Weights of a small transformer language model: MLP 512 SwiGLU, 507M tokens.
Each number is 128 + 32 x the weight over the matrix's rms, rounded and kept within 0 to 255. Layers, rows and columns count from 0. Numbers have three digits each.

# layer 2 attention query, 384x192, rms 0.0618, rows 0-213, columns 128-191
095122097119135111131197157147166117143181081099070121109110118137102125124084128106114142184177110160140118048148119173150140140172170087126131126074125152133135100058171091117125130152173094
105128166215131135124119050136139156108129129104100129118146173158150117138159111185151138164150158173106105111159134098165136101162086074169153115121117102157128166106088121133122145127157108
119122113179176153084047128068083115135108106117185148149112156123147191123111127136116127145167115071106166173157143110117148127133099149085112143156147137152169120159141097133084098164170162
158123045096123134128136137085094165153182041119108106091078128144053093160107120083144148144132154206131129119051098148129190161151174153140102142081112127105100108154145149106155163123112111
115141056146118102127174109112074171120165033149097117122071163117108054174119126088128104154148116118152128112071137140097123111151130130094144154084104108104185117161153144095112124171129154
140168087093137115133135160123118133150177110113066112139151140154099074158088137102131154114147178182142121103083138183111107149153151158134097147116124107108100116114133164156198187113095115
095116095171144169138146118117073127150105087131141144048136138140099105109084159139112105142125164174189130150158150148115178165119155162082124164142129158096158131124131132107126118119139114
138102142106116109094189139067135153102122086131088149119142161110112104162150135174124128170124142120138151057137158073146163080124143089136114145115083120117127120143086101103078167133203122
098155146143124137071172088124138139178155104133098126111152157119139051131118122130126095128144036164122091118083144111144174133052169109137152146098117178109169136137124135114127169178105086
162134133076114133109138108147119091104113148086099132109130158135165143166120115158123142071121129143103126137121098138134135118179151087160143088104101107164098118147106118083137165117122141
094136100128078146149156165120066116185158150105099122159124150126105101122090124114128097138172150123140127150107112122114154158126129116116136116075092141110161095185149106120125134143134092
107120133162141109143168153166155125120119102121111134111144104137133104131132090176147123105131114132110117103108178084133155096119149083154115129132113114160131105157101124083056173129135063
109089137112169107150125121092143100146080127133179154094108148077145149179125111110123131142097147125118103111146111168132156108131191170113117158141115106105109110158166119102190177182134132
150128124138112080089108121132120124051104104134142151171133135143121221117109156131066138122116152112179197096158171146088151124155110138085173127144155108079125134077097112197116094131115152
157123070105087094130154115119121140080132098096091134162153134142127135145097104099154116150146157127116112136128087127094138077184167101135069155109145144129095071102132133198080155094132124
128125104171057163137079165150132200119188136100086099185143129143095122114123129189134197163134120129125103156115131110140132117081113066109138132128111165104127052105144102138073100116175094
148143152161097111122127112137102144040095112127117172153109138089123149118095138188079105119109144096146118105118147123108133130094127132103116132169132110097113126142106117134115158158086175
141113149157188083100154101120093163096145119202073147114152178132056162131119144075175088165111117085132135099149215195134148146146189168216122133144202100097123115097151175190098100089195138
173181103163070104098133156108124196065171108120117175126168150155084146086096091164111127118137127061130151060071068159133171103154111093159117118108147172113101079147080094160058122102113135
068120136106107125154147199135153109158147125140137099157134071179122096175114111140093121129137132090141119145136132156123138108155041088168155121120094138138147105096161163095122137141176097
138131115211156089133101105143091167071123121196127146091080152138130172137052160100143117168085130103160140095114129154146182122107145193136083169181125125095081206136111173154138116086093152
152131089132120167146120156108134158160186111149116133148133162159097099078113122104079157170139078144125114142076124112053161163118190150112110186070130150106158100139139153130137101139132125
173160122141107117131171131141116170090145109163094134112149154127116134141117155138091114152092084088128128113116134147116151119146119103127086129161095153069088092120095150211101129101103138
084136160157077079130135128143157085144176121137137103118149128127118136084105181120071110137145112127120104132094153126071200161105181152096155107089102169132168141127162102118104131161098101
126169134183101128155117132125058170158224124131099100132131152153095110073100170141116168141177096095127151118150143157068149153112111179144120135051142151058121130147140165164134102089116133
128139157146193111159128130109089124128111085160142112140134143126128139173100082083105059152085118153118115170119070106179119150166091188131108122123101173150112162188115124178173158136096087
153138139108093150125147166159087170136125072161119108117142182167052114103065149133083096141109081123122168115106156182097171142099111134116110118140158174058125135109104153113082136116101125
138162118110115197088137066096110138175122135135120080142063142109145108130098134096140204134132112180130093178166148097116106150132141163108151126131124117167135165097132152103194082119144123
142109178127227158138118135097078092131110093115230140122129118112187117135132146106108181181143165144107117199194126121121111092133106168094148112126118172138136138181120156069190069168081140
127077093162184144129131090130065178087061098196122147079072196103139166141114109082092165142075128119123140146189100152069187059102164188071087151161154104127104154182111157099159135107126118
126173120130115134175139167139091153107216147125168117136153102103121112110062175148094138132113150114127121077130099094141131149140133159155124154110068196090140151136136091173110150142058101
143148097092082137121172172084182106082139118118049155127195145153087128125161131152120175109137063070173158106131144120150115123114131084143121174105138133156120111033116130133053156091165143
154178084071077143190059141168143145185194043173099102061077178148069117125091084096147175130114179187108110212106067147079126192118148175069142162152102218088105063148077174148133076129114135
106081149146132161116119160125124117153112123119095124097144105086178175122152069132208116120115147111187108138163149156102108146150187109215117114130133088194108132103174125127108150120133098
102111148183170125103146095098137088100111211074140162131160099100199110168160122143122136119107104131154157089130207092173146045106111074107111144096099067156144188123141093099138177165152176
113185074066055192149077173126075164195144129128142141162071156162142099059108131104108142101155112184076105133155076120137186173187146109058139114098106207092138096171137131074133090140133123
117152157052080211087188150066159145149135209075162119136127138159102040131163117122147147062082071129097110139106132136131082129132138077129142177159102132120136115165132127048093173145190147
165121083133109171181082125142127167152136159120159145130149194151128101141074176114097142177110109192141143097191111084148110162085113115113188138110087145159118108135100109100124157165152117
150082134148158158130133046128150169097138161117182115136183148105142121123126176120080155166103136166129155116185156111147145120071057098120143125142157136124169125139089088075118149146192138
109167080115110132134097148133111170247164099152054102124151157162119134089083112113178132096154150131086144148092070138083150191203190125134115126071118147134112118149137135119074111112076119
114146124089077192143087111083144146123131176077133140143107165152146080161156169141094173122060100213135136166149090068106073115048101079121153111156094145093125108139110095099164133127172136
145180166145123179170137195140114131130163139163100144152127137115123118119126127150094138114100075164103085141138079081146089159097149120057105179151070128132083100122126146092086150130109142
125135096107165162159133084150132162136163109132146113111092184109148085113132127119164124137095118171125098151155163073078122106084159114131118123119112142137120093150152092128110156145142128
112138087117090096141131163170090143165093147113135133169168112212091181123065129117149160131192129159133129127104073131184146163155160100163157142093152124212109092146079087135094138110071054
147174115108089152122160216170155127090141087122129153091146117084122148112131127126130108143104126130140076123179096143131127124079100189124115140123129187069131126116134126111135166128133177
135106125125186053108121099141073131118095109148119144066122099102111169122101121123172090150149174034184160084116158178085157116166167156159122128138165084146134167107126158153087124113119125
118114060150160117119148135154093170113126119181085147116093113099176171058135093121160084113183159127134141107165133126089150064153155144116094116181134123105097177108127142148106111148137107
092174047130083065080103119134102148199087082116128112114138130187101139130130127121116153116131089123112175105092115121167158157177148095185134125064157122203113160141087121148103125137187109
164129117127103090120181118167119149091127109089122177117102129103129162107112133125138090080128084120113127098145109148139140127137137149137105144127141115140146148127104099142125166089103171
116187106212087107097131150128107222109132115106109115090099151137135163145114145118167164115148113015176176114138137172098146125142126109095132187114154141129061175151124123100078138127129153
123174132164108094104148140170093185105131122143067129137079113117116139104153123104181135097127107023192122085095123145108141133161143130164066195180131151111088110146111113152070089086096107
150141128139095156131098161157114139189117144099136138135118200155144117143106114088093195134148089154152128148115102133145159140114108173156140120118116142096108074151108115085116108129088102
115127182156110086082158134126114166031096144180108137126111142091131184075092144108159109099144122054111125088126101195104164138142143164135103122139177074089123146126041131122119120104145202
121086140076134092078105099109139141161118181120183089161096146124130122108151104076154132113113194131162122121118204098082127142128120095092104106192132127103146095156143128112111107101125167
116158115185094136126161150150107189095124105206056160109139126116125168118105123133210127118130125120149126109105112161112119160126171136120105170126126153171090166139163115153079149092109094
107091081142133122114138130089111114145160139068151145131119110138091181173147149101169166140104119108169119109131157086160127183109132083115148144106137154111122114111178103153117145127130128
124145156101148203119152165170152088097162144131142150144079136141101090116129149091138117113117045124160149084078194113112124139119101120160126138116173151121077105119149134120100115134130178
129121169105146152180133097157168151146121159107131094142142153066137143092143091101082047143116201083107058131146107149158107141162095115154144062161126125102164105159112104107126117143131078
120134142122126110133104102145081134157125165153152141138097156149116125096098146119108190087140133066145152138117111097123161093103095124165117147139157124107128180154144135115161083109072146
112131138065132135086150140122133109181087106139144109109078101116122102107130125119122113110110139196105156177145162143130122105087061129078143165134116110128123125113123106114211059115143152
139106116114151162139088150131090122182119149111157113157127117118161083109150111159137084132113090169109087132154154110115105114086071127086174108156168156117153135105137128075200092169113114
118119108159122166098139132096103161147067122111077108088096150112158108165155126168205142090147133142108131160131140196101117135156139132133153121127119056140116107145177156094109157126144110
164133100069142095143131151110102134154134086076123136100124130115135131122101181129112143107125157107136097127132125127109154128122151124123166122119102151176157120110116080089154128143147100
114166072164077076135131072094088188102174100104131172097143163146125154089152187147107142124087063106134157096142154113146162147097126083126083143138137181101104131126121136161074152092127150
116082096112136119125171038133135077099113139074147144073115160124161144090158082038184115138074111166065127101122114095065115101093096126130171057117101083085111113125164040131131104119136091
138127127136144138137117130094110108117151080148153196110119113121135163085150140116128061159168138150148074088134105081108110137119141155079110147077124116179113088174137158134142114116056151
161133135118130100198124118119111153155145093169104151077168129057108218118080162058146091148135149145108110126181092104118134115103079163095142141121126132138143115103214043127190171138142109
111136147131155121126075152079100177133140093150080140162139108095096179193053153140074106137151102126152095144125090130205169110112124154151104112130166148136152076174083149171114156124119154
154177165152123121182110098134102155151176111133119093114107165182089095115159097126145133160160149134186147154172125167091139113132124123164193139126147124065120208106088082138158105141147162
128147116106061168147138106166165078089198168073124109097095153142112063043185118100182163117086096142067151143143179132092054097159100107126099139130138126089115185119157135137137102105121164
151123110152120153121120146157147132189169100154134123145135121135081088144126110204160123097185142113140146133128125135151075105154080160134157113095154151148108136076188169074139156180153227
141072131162096148182127083178142093124159117128129148112141157124117036135185114134189114149114133175082127180155145108078054121111146094128164082151110109083106168096152094060209108185138194
103145131124143118125056147116162106119171092149138112129109106061139179126141083128120115116140143100113125106180074163097149177104164145125173118121160143120124083080090101132204089213152110
118150169110137175045146169074158178101013137165061115151115160190127126163104193147088163080138117127158130158072128074185160073094230074206077113130110087193153056214115200137026206120090163
168095118084097085169184068149150120132090138115179149096128135101137129131157186059168137142095139164100149157138122117134079159133105171099147133145072126070108160109137155111132129090125125
104156137146151140146086125137095153130199066136115102153139087126062155154098113085067124109116136074170087114121072185135118176099125159099132134116149113136148102108124107145164073118089062
255132140184168132135099120112095151103067106132153143141093154156065174104122140049125152112104150150121117142089041168137137087121152156156154157093184082074087162133125158139142116080088128
188145112174180070162104137148075114112169109100096127194107111143124157137045106111123103121211144080136166129114103226086125117151155152180150150115232125169159044149102140148135066146050085
106196168159174181103067154153146123160151098112104116138133124120093153195090092188042122150138149103156086123172104184141168140101064071180120118135125152137155110127118051150134100181098141
087077090141129150119124096097156120143103107120161115151187145111153049100146174179124168122153113187103190169093174075134180115191219087143101175098128148102168033181115204110057195086209143
064128161112087171094106091141194060171125141123139094138215112099121055127186191164080120169136092172091123176178144067104163147160127116180143142110091120135181158091080115137108186096193114
119173158088135120115089094116158182114095091147093125103139144188143146181109123132094099143131127112131085097153107181123143058175145098182206096067138139184076099125144128123126163148111135
138112143091128166145097109148125142176165089090169074181209188140094095069121134156112136181154096149134118222170200076063169098130153100136125143090129168100138099156098132157090124156171084
134116158159129107135147146147088108103100072132115208116140137068127110118134157137183191094119126149177153117136190101129122082091131123060058118181098126073177237169152168080129222104156179
166150180078141074063136089163135151067084179161096088102072144094126217110099109108121133143169141003140116049159093224074141127076117138212046095156163130136109090133071183180151038140087141
024122109112092173158144121102165114174150152131198071130146117156141058155158189143148166159106104158132167142133184062152055123087163132057153118120084087128173092108154102093140169112142150
136120106118133155130080088135121138170148082081154114189156163197148101130102111123103122151192103096063188166095063126122159174207113145181199161053144131178087056118117129177059098084174133
107095113157103125111103152065148130075119107105123182117058135147088090128097126147149169099114136160138166160048119143192063087092150116088078168119096083165111111166093131086098146120110103
049139121106172203128105116160193085212098136104139060144088130137179123148113055084091085131111154149113101175148136126134067114132179125129177094112112118164108145175157141135168070113106126
220087109135138120109177114122101133158167123129121137164077165138141188135111141094201109094142147085099170163122116121143124122190159199158151132091180146134119082134144128097134120158159094
098175150123086147129128195096137144106187139132146116164168108131087083145123199163127149108135061169153182065113134084117099123116142096152096164122117199101134141082099085118126158101100155
130190140088172131112115180177126100140115145135097101150123083100170181093138129101141051114119178163106091120186129143136088150153136158088133115130088104208155138103099030138142084206156076
165135161128107099164155101133159136101160117092130148155180120119105070122107158125113180165097074083123156132081118137072183116117092096126122191149111170070144117133165187189100207104088153
064070139153153057130157145055114081090073163205109132051074096100112136139139107094141132138084159155207116117137153179202057161146123213102086105177057092131201235131185153075166108160096110
163063140171122135135153094076119123099134079137143152123117181150074133155177151149135165099142153107164166152130123148146126103139128130180141120097190097088114094117112148144126123067147178
095096130155113101162162159092081110111130105103139135104121118126106148090130083128132133115110109128133104119130102109160093092125150077084103139173134130150138154092149151123098133146110106
094086150147136132068096111104126087156149135119110089111115119154127148175126143133121133160140150156085144120098097151155119091156131074172161090125129103163147133100134145113107072147122077
174080151110157144105112157089127152093112125131200130108149189120101104133124126132106148131093157126095090145111126118089131141166129154138088117123129137133153113130092115144101135132108197
145171126151145113120122146147164084143194099119123117139110152129125124112134085134110158090124081124110148144177090154153098099130131140114147164119171141078120131072163070159122108162188104
164142166135137105129127145136079163126103088119095150132164069097127154164108121146126097139111127111139103126095117166142151120141176134128142085124121153130161179123116111152170093143157120
163193122125111128178104147104107200125175031147152112089172107130087152077141151122188099169156131124151134089169068148113178159195126179080116127078151158091122205110081109126165115162143170
117176139113072111138108130112125126139082100157114187090141098139119113160155099120192145114095129106141130123149118073118139159131146142122067169187093108110147091173147179116103142091070098
102168113148059138177147187157124118176157149147157097093151133146054121088103170069131176127154151148219190075141149200101121202205081189095146135102121128070111139094135158123165118101115198
171159023068102138111128131194104108147090112127117131080137081089118131139101146070109116136134170097167086132145095087136142113173075188121082112060133090165113114133071139070157140134123101
172158101088138122165093183155081174153114095121139183117108087118076160129142137088129112140125088137171110144118080181076163139112130216072150186152102124115123121176144127098193067119109145
193116143125104187129130097087139135146102169108114145099151196125124085133136152145082110138106144106185134181083158103109112140140137114122053138160099090174136066237142165161101153111096123
148086143136111096091164143186105115163083179150097132132109131131206167123144062094149105139184142162083147109138126146116105052128166135161141116143140142101131147184191114085107144124118095
125153101124139086166170168155109172115151115164183142166135095135087179079113180124160114171131129129152098095119091169128145139130144189109114153108135142122113132129170070217204107124082087
150120135113110105109153122100133149133138114129115148164150157128105138132147114134144102102125129138084119158091122112147170106107155101157147143092131115097103143137120098144116137138145096
153199092110105072144158143129105185123150105155138121110146118131063191040109177067164149141139161087179097059130094180061174096135129142091136145115168146096149128111139158158162128059110110
161131142096153138186105154183104121161116076133160145169121119148137161077086092083097121143136169136095123166170113168078182155117077143084112159135133151104143154158172171097178076150134151
092109136112109166120088168120110038181107156085124131148148146166145129118168091154145069128176065144091163168086139105123095124182138141173144078166109132182138069155125120151084133170130175
086091187103153163102084084112163046157025167121099154165083079104170104158166076142118090111150052192133142152131146075136054094114129121182111084136126134166126147143130135072102140191179119
180122154130149146118148170139115135147089108176107130125158120123145178070144139065161091155202151171133104168161147191127131115129138149124140072120171157113141170132134171093174130130162095
137110089144108115102117076111077093146140136081168116209137140159172070187135133142116069119153107128101149133118141096156146144091139078134147096113108135150179125113135104163090154210144091
067102122137116118122130099096154091119075134110060129185123058158167108213122167168145131079134049098145140108057120072156081079083183087188152157080112107141152120151106146105082191139092144
140123102144144100130143130098133206091135143180139126101125156114128161129046142085122186161124175073163094050165088188142167159166094159100104175109179151107124103127105151113151152120118139
118067135086112149171121133112140053182145129119131103119079101153196099132121102129098117112137134198116121182128127153124098141149125119148150100107099135111149101120168161115134150169160119
177135123112142123120075149143135127195140079094174126181125137157147161099196121102133106133103178147127105156128129127109143140063148150124131116135138135147124085153114096176129083138146132
113119128130096142113114130057118122115096121089150133149093176159173114126103155097130139091151096148116123144124126128114074126111170128061120168129134064134119121212143113043095135105095141
099163142091143122143133125104081096150149110140118113161119084145167148159157124075126117110139118180124098153153143176088090166125157171104169074100087107189140144135126074075178080133135117
193146163125111106122147174098139132146149127196147158116151145111054186100123130112171110127121147167111147122150122211086110186139118210104114164142124118152100159100155105130155082108175160
108103128148128089139143145071135154108122151053080112126109124113072114160087119150129118126090087095140145147133076169169133150128121107140138166143124098082109078139121134160101144129094183
096140137083107082172118159111086128109151157111134112139116106096094098144120074091145143121088134135118074114138140150140108159128119169132151149099079114153117139125160098152154071157135084
159082116189125116140058155119105143112135126106090112152196105138116100136112151149144098138110119081144124115106124089154157120189075116115087159180166171109097126162120176152105120169116165
130115150145105099085115090095128157085162097107139124097069183085104142149137130118123165121129144144179181094125110132134140139123091185065118174136120139086113173156155131037174125071112142
166106175136160142085097094128123126111120103108167130055049207128153153113140176119117129136163079150129146162114119145090125081106102158100103120128156089084079170143130181040126132129113176
093222103088088127119177129150116169092143086106114138112134108139091114132136169160163167151111093081113095113110164080126197118148089081162076122138125118135109153083088094192093140053152111
156115102096137097123183156112133111136158126124121087141152132096130140108160123122084123114088113118157098168108105136118149124163111139099106111128136115113113116091155112144123093132111138
123111125173146121105078131154150149124116118175153103123129118075127097109123150180121163101111147126123158134116120142125127130088128085123147142146126122144123141170131100135178115130107138
133126153123101115150110146108147130133138095176174148112159159110143107133139117208119153158148130111122094124125117121124084133124121130109107133136111146089149128100171099121105151128130103
109103167125138110126136135119142102132105141129168146108129174133106116122159147154133111175116133153118130127080092148135134101146124119066154125131137117119161167165119095168142104142087155
141156113124118135089116214126159083147137136195127134109130117140142163114133123146141142082156117119123101145123155139087113100133133136116114077114118184102150166132041171098196089097146152
129150128102136099121122148119120149118147114129094133114163113176143118139093140142149121080128088165130118135058117145087120144152140135181099113145107127142111127132149195121132099094158115
187174088094079128138134137129111144105163157147161147168151112117120122127129141131099164081155164150146157150125111137134130158146090127123123148153116142129162097130165146056112127100121152
109169167097130141167117106173126156118132089134108137145127147132102122132120133127147147146105149125132147169125137135130140143107148132183147124144157132140056106100143105052128152122131065
091096149166139141112183122117157145193145126090167124103144138109166151109145088155157132159139138108100120144157177118186103099108107117104116084135100138119157146117097068159162111179177114
124110143117111112119122117118137141133157141121094131159140136137125103152170146134125173113165137164119131111137114139165106164113142145113158118083123091128147158163103147117145169131073132
126072108110161190145172125143145105152144122126142101108120139125134166148184063113143080139088095108103120114144165094164101105090090073128130074112110174155163147114114104183103126139170097
118132147179135130100157117112189156122116145076148134134150113109184133175185121161106164091119125135108141141142148104171105133152116141105181114115056087182155118130124103088120165137113150
172155140162104101154130144109062149068145178141097141152127133167107151114039146108098119107133102112156129102131114117087131169146150152172103163135168114104088111148137154138093077091118118
140112141086156125117123085124139154118135160113125105105118126132130128102137119107129110132092130126135122136099102108144125086105130079184126113122146160134108178096135110165074126142158087
158127102149141078150198142162080177147154137139085098153188146128099148089148120117167170178114113146196157156182180170105128084090060119160161114147128130105129137151113135061115149149156111
187189114186098079142187146151049131086188137140129107090109164150110193138093176134095144177166102114133145091091097182112146113127157177112128166098174176126085127124137131140168095118125131
157156141144123089120163135137127097054130082221163154068094165171112158106048136111108154133087105126131178093094106204141082129160135180143097142125182118104058104127124155223094102051106175
182113069099151140127108123116085168180178129112127118111137142137100171096108139093084084134126077072094110167083178110112168111101050088195152132155115212097135108053146108174112138068099092
158131125166091102115132117112120191073179124092096185103121179126106180086059167127157135128170141056165164069079111141126173189144170155176085199122188174154093076130109136246079072076085180
125080101148206154127127109147114159223133154090127051188169101088089078103143131173123094133108125149119137162121157071125113120087088113094138126165094122109162155135178131105122144119094107
108054145089127132168156097142132073166078125120158093116066102064157087118131088100125103111096121176103090181136115114140098129145155133096111072087121135140117116143164145133190164137114087
065091155097172157145145083128124074223084153079176072176139109077159102160196084096109096156120135180111075176158184126142104133072106095081188054104031102201145133130148134108163172153120064
197094122156130058041167131117058136088126100113066134118101142189083151064153124101165109113185115130133186111067080175150187151143138162183118137055186108100119163118145170073158150109111161
136060120115157183104123092135161135147101145104116110146113118110161107122130036141134121092123142168116110156130160085157083087101098072149173115171119121158142131135149125112107134143101066
141154108117109137107137125111117119126139121135094154148112131178106141133116101126119123149145116115155184128115099159088141101153168157172103129116158103112120139139127164121131113138082153
055151152183119135153041123101189086118091148165201160079075188097207123123151110140039079125142154123053136181132076157169043176171130248127140120112075104120133177078179154096217110121151128
132136088099137157177095143146117112195103153111147121125124080078107098176137144086082136124102130154117135171125124082135171144147106177115175138114135161118171135196143117077149137137119145
150158172142113117197104176156114085106086153211148123158165148094152103174111106090105119138131134186108096161141129122141122211145120195089157100177105167115145136148142142115157110161128111
120094132117116074093176097097080143104133045151085122123112193159170192084115135119115105202151130154086142050104113200163131098121140167151103028087160141092141159083112111161151188135131116
119120103084121171172144135160153168120163139064109077142113110083169112107102106197141110127112123157178102151115191027112197092056202034111124115122107126134165089156129071209073144139116048
106142176093152159138147134151137073126121130142128117122165140069122118152107137117131109135062142119097052112160197162093116147089129144097093098180104130105132105074105122090146124108135115
148131134127098142108087098137136203117137133092146177115050120142132120135133129170189146098128139129104165151115085087135177098150177168154105154057155095105160144095177125183119143116162155
149126143105174114142114115133140131133147144121124104118149111134157120129089149126169099124151115147138133120083110091142164191117088116168116132151121171138088147108128134101126137165142128
134136121181144130115081084112150172099172140112126083116099194104124064119124148135164154133108154117164150121072138123103138129147141156091117143114149124154137110096100111101126143134147136
130135130138110119129117115152209142123182162104118126150154157094135102128122172127130166102162162135104126136124168120137113097135097107170142137152144122147105113121110111114130155132142133
119166134094142124118121117148168094159141121131126115149111130112111161113176091119129094116132155133132136143167113139148147118150131154106151111110114095164121144125099138085130107113107124
100107145175174111115081160072135114111090086110199144130080147152155091140104123153109139085158114110116140123095130119120130160154165116129139141129126090163103099125129102172145096174125149
117115146110101136168117144142127106142137133151124078145147142123127139135104176152097113134141112136103131137149109148089156136104114165116115142136116099116085107099120193113143138123118152
137096135149121119120094121153117129123115125077185125129133105145137158113116096105116163154159097148105164109148135141114193105116134128124145116092154129140101149136106098172106141169126133
125204152115095105202132172107127102157175129145159134116139139117096104156109185136112162117078150145152122129167094132176113171168094165065108180150117091143146213114114146120153163092096175
100099127098180135100150067148132114136068082159116147106111110115158129100195075149153102131175147116102095126113143110130116117084216109198152109141137106141111064177118132013109073167148092
139087150139134114106118092136139149137107115097164123127122088142145168118120116146118099139152130136113125121147120080146180111107132104106121117125140137147137120124129118115097103159154162
128115107106135163063109116111134103133095124129133147139128134103125099142115087119123133131153125163160127169089191115114127124105142100162136063098103159094077098176113135092169130173154111
134060106156164150106105087161118145130115051100130146076093136072170161121171093146114075158172115107100125118142134111106136098071181106129159098123162110154104082181120147088108158175149156
194159152101089147169147155151135147119173160146090124152139152162120107198115182144168126103074152131139134123170080141173088149131131136158107164139141113126118146049124076178102112111074110
113167137132098149116163129091133100140129162129159137130131121133116081158104151086094176117095137171160132157106146146141140117126118108146164157155142114107143105114128159175141111095088096
158098096178166091124118105142123152120109109135118128062104175170142183157136124154127132131087111134105132076131129128133124146073125101138138101098139138143109119051093086126152083168130180
126159108132080138174146120163125154079135135139141120115114111143155119182142164171132129097058105168108096133178121170189113080116111096139094093132114144149139141053121031204096135113123146
173177154079104112188158120128098118100120141099108128134102172134108127175079166124150154075105125106167141098081095099139108135118063163096077147140155111112137124133118112149133133113117126
121145124091112132109115133082120116156191143090162103155115146129071106116125187115116132137150082149130123146130139132083142132163125151125137154127164153093092076115156134171094148068143122
169154155075082119129156088143120092107150099154164142126085172152106135200092170133157098086120128042087144113110096135120088180164133146197071159146149141161066120051134127221192145043099129
078140119112157145052145153079118110198133172070150085169095110108147110096198116149141117136189131162126130142119166149139162109141151104141198120120148133108122100107169152093092132134161092
158056142158181172115102190157164078122109177098136114185175112082132127124139143146097126148141190123090105217165203121074082147143069124152155108162168118124148039130150115144135118093118073
133108147155148163055197104139102114205145147080108101209172114118150147108181113127116149165180083139116109131127140061118167093183159099146199139081140127127116088154085142057106209127155090
139133046086067098081203165137070123117136135182171162122127135096107123142142112134191082048095109136096130095066122197199125118135121143118078133104159149141127116085106116145105195152114119
121129137067145186070119117119176086163186186062129067178136087162110066083166093156101136167139149162122119153112167112135167104159122076183189120112154150131132030102166110136108094146109052
165109154125196087176101103146094156104071054204103228032056134121112210171069100081166120095132150114127117118171028116187132079102124150097026103160115074111157197133140161094201140159075150
086148180152145179168117123161156026128123125118132168160132145086194154137161143140095079130118169177092125208151134131127084129128131108121126157164089118151149145139162131121159144146117143
169198104095093175113125163160177138173188210060233099255163111152148110095153160180159137134136179112095142161087169140097120181158081075124203142152177154089113045123159061128063065060161083
166142180141124224154081143196119122177171206048152058250168107141174055101110164198017174206131143161083114213123163120083098208140103100062209183198077140114150116131149126163110073082091062
081109074118105127197134146131084104131097039197183146053120168125131130192120101126128074100114090192086091063158006157193081154102101200090051091063064160142199188135119101087193153184167152
137126073160124154150132177125126180141191110098140078166154074133100096127105099124134155147126130132057126102149133091146109195146098078160172133099158190160129041135172081120103115123146053
064178109103134197121170096093115143179132145065045100121181183162091129070113112105110125205107140170151086130178163102046143101124185103142108138138052201163136173088169136164158114179110129
194124106118124097144057074143134129100166047118198159033092142089148103169124100086150144097144157105082144123085082172164063154149109141104076140131134114134174144206140190140166163146128144
130124132123073142144068153158166145176125146135170124088096130106105204090122153175172144111124128084125129146092075131111106131073132101180125128123150146091081133087159124126116051090108172
158125105136116129153109094085138155134131127149118063119161168131097085138117150160129096105124160168119179139147080140139160114208129133151149139144127109131134170141094126137142149120130203
089165160115108150122163085154149094119122163084117103179150106148113116145104206124148080095142179141126141144127084144121098137137095083100151120168083115132152126134169143141165198099134104
176107133066165083142145084151089133100130157135122194175123107150101171129143103100138122161097120127136103095178136154148095127085115171132103166190140178168140094113150127119110094123173106
133118138120156079107148098159104146129153158113132188186118177092149128094169130102100115146149148085151102090168142099126111066111150097155120113172136178129159120167094116102126160146157087
131119080138109154101056161100118199086150140195151122118078143112135117128126103180148178116133092089142172112075164069143138067152116124181107149111154148068110167120109163185071133158175119
103116109070154114153179135129131101122124127071112121098134086116121121117127154062105092137109185141104071104167116139144093167101136126094152132135103134172160097148171118135205101119085102
139097119125145102120130156116117108125111109102151172174065106092140123126168141122108140121118134133146133093129113116105099144138138120115131124113147107150137110131077117114112123143076101
134147144170134129101104128137168220113158131150166159131152146134117147159082113162136082137154125076160137146131143130129095096104145159133149131104153182117134137142111074132085115134130164
078123147105168129127154141160145111173145093083114077118106108150083141113057146150147101141116157131104065163155088129152149193109128164079178136117111137162123137101154120106163134176093109
137126106116124115124093140152162160129175148158095125130137130170138108148118132152113139147119159069160110167128141119153166096135154120139099195182118196085121180067153158132128134097184138
137108149072132128190176059131135121116128148111134088097136116152070114135131160090137114163097185193126084129191148138154152099109098142098134134150069116132108114151164144125175133142126118
130168209130132138100136190114129094158150111128140177162098157173137121109136101106119142146160095112171183142123081122176129169151129174178139135055171119119167108126105114183124099167152157
065150101098182146137112144198116161203149161167132094101146100170104136119100106126132093109134172123124077167187127127206165167126097135135146159103097160099144152112179107132124133099126091
080102139100184167124149108123168093145131124069163053124141120162178145160168088158121123111100169156129103184173226091123152186114129112097176130106116134160121103099133082120124120163101118
156104059079175079178120092154111133125114081069160102106112118185127130131124144087166090136126145189070049134126053136174109086174151146095098094082088085161129179159123170088144148162118113
175164152209122118079068112114141148032115102153127205149133123120146164133176099179081144070158089106160166121093137083130123108169176107198108082122171102131147104136154103161066122108173178
096066138111150168105127087149127141145085162068134046082118071093185134176109128203123098131084172119109094173150154114096190073106155193116164175146062121148156172103139157153126158099159096
098113125140199161127132100156163072202116135132161046120133103128163121166193085214074066153102122135102086183159207103120157143105123123109158179152115167103088162129133147151105088121176066
091183123135178122188087104156118123154129122083103112077137101193161086162124133178132124143083112198109140154139097121195105156136154118140121135116049097146160183144100088126139149123131136
167076111166134107110059119125115163081126029168162132045181141102133120110063151131181090138139095067136142041086187123109168086124155114174037162168131119067070137142138096176099207126203157
080146140100191166102105123130131097164129160155130072126135169154057153146121169128121079116144163134105110166163159158154137162145124170110137151129127137088141131120138166099121105102115099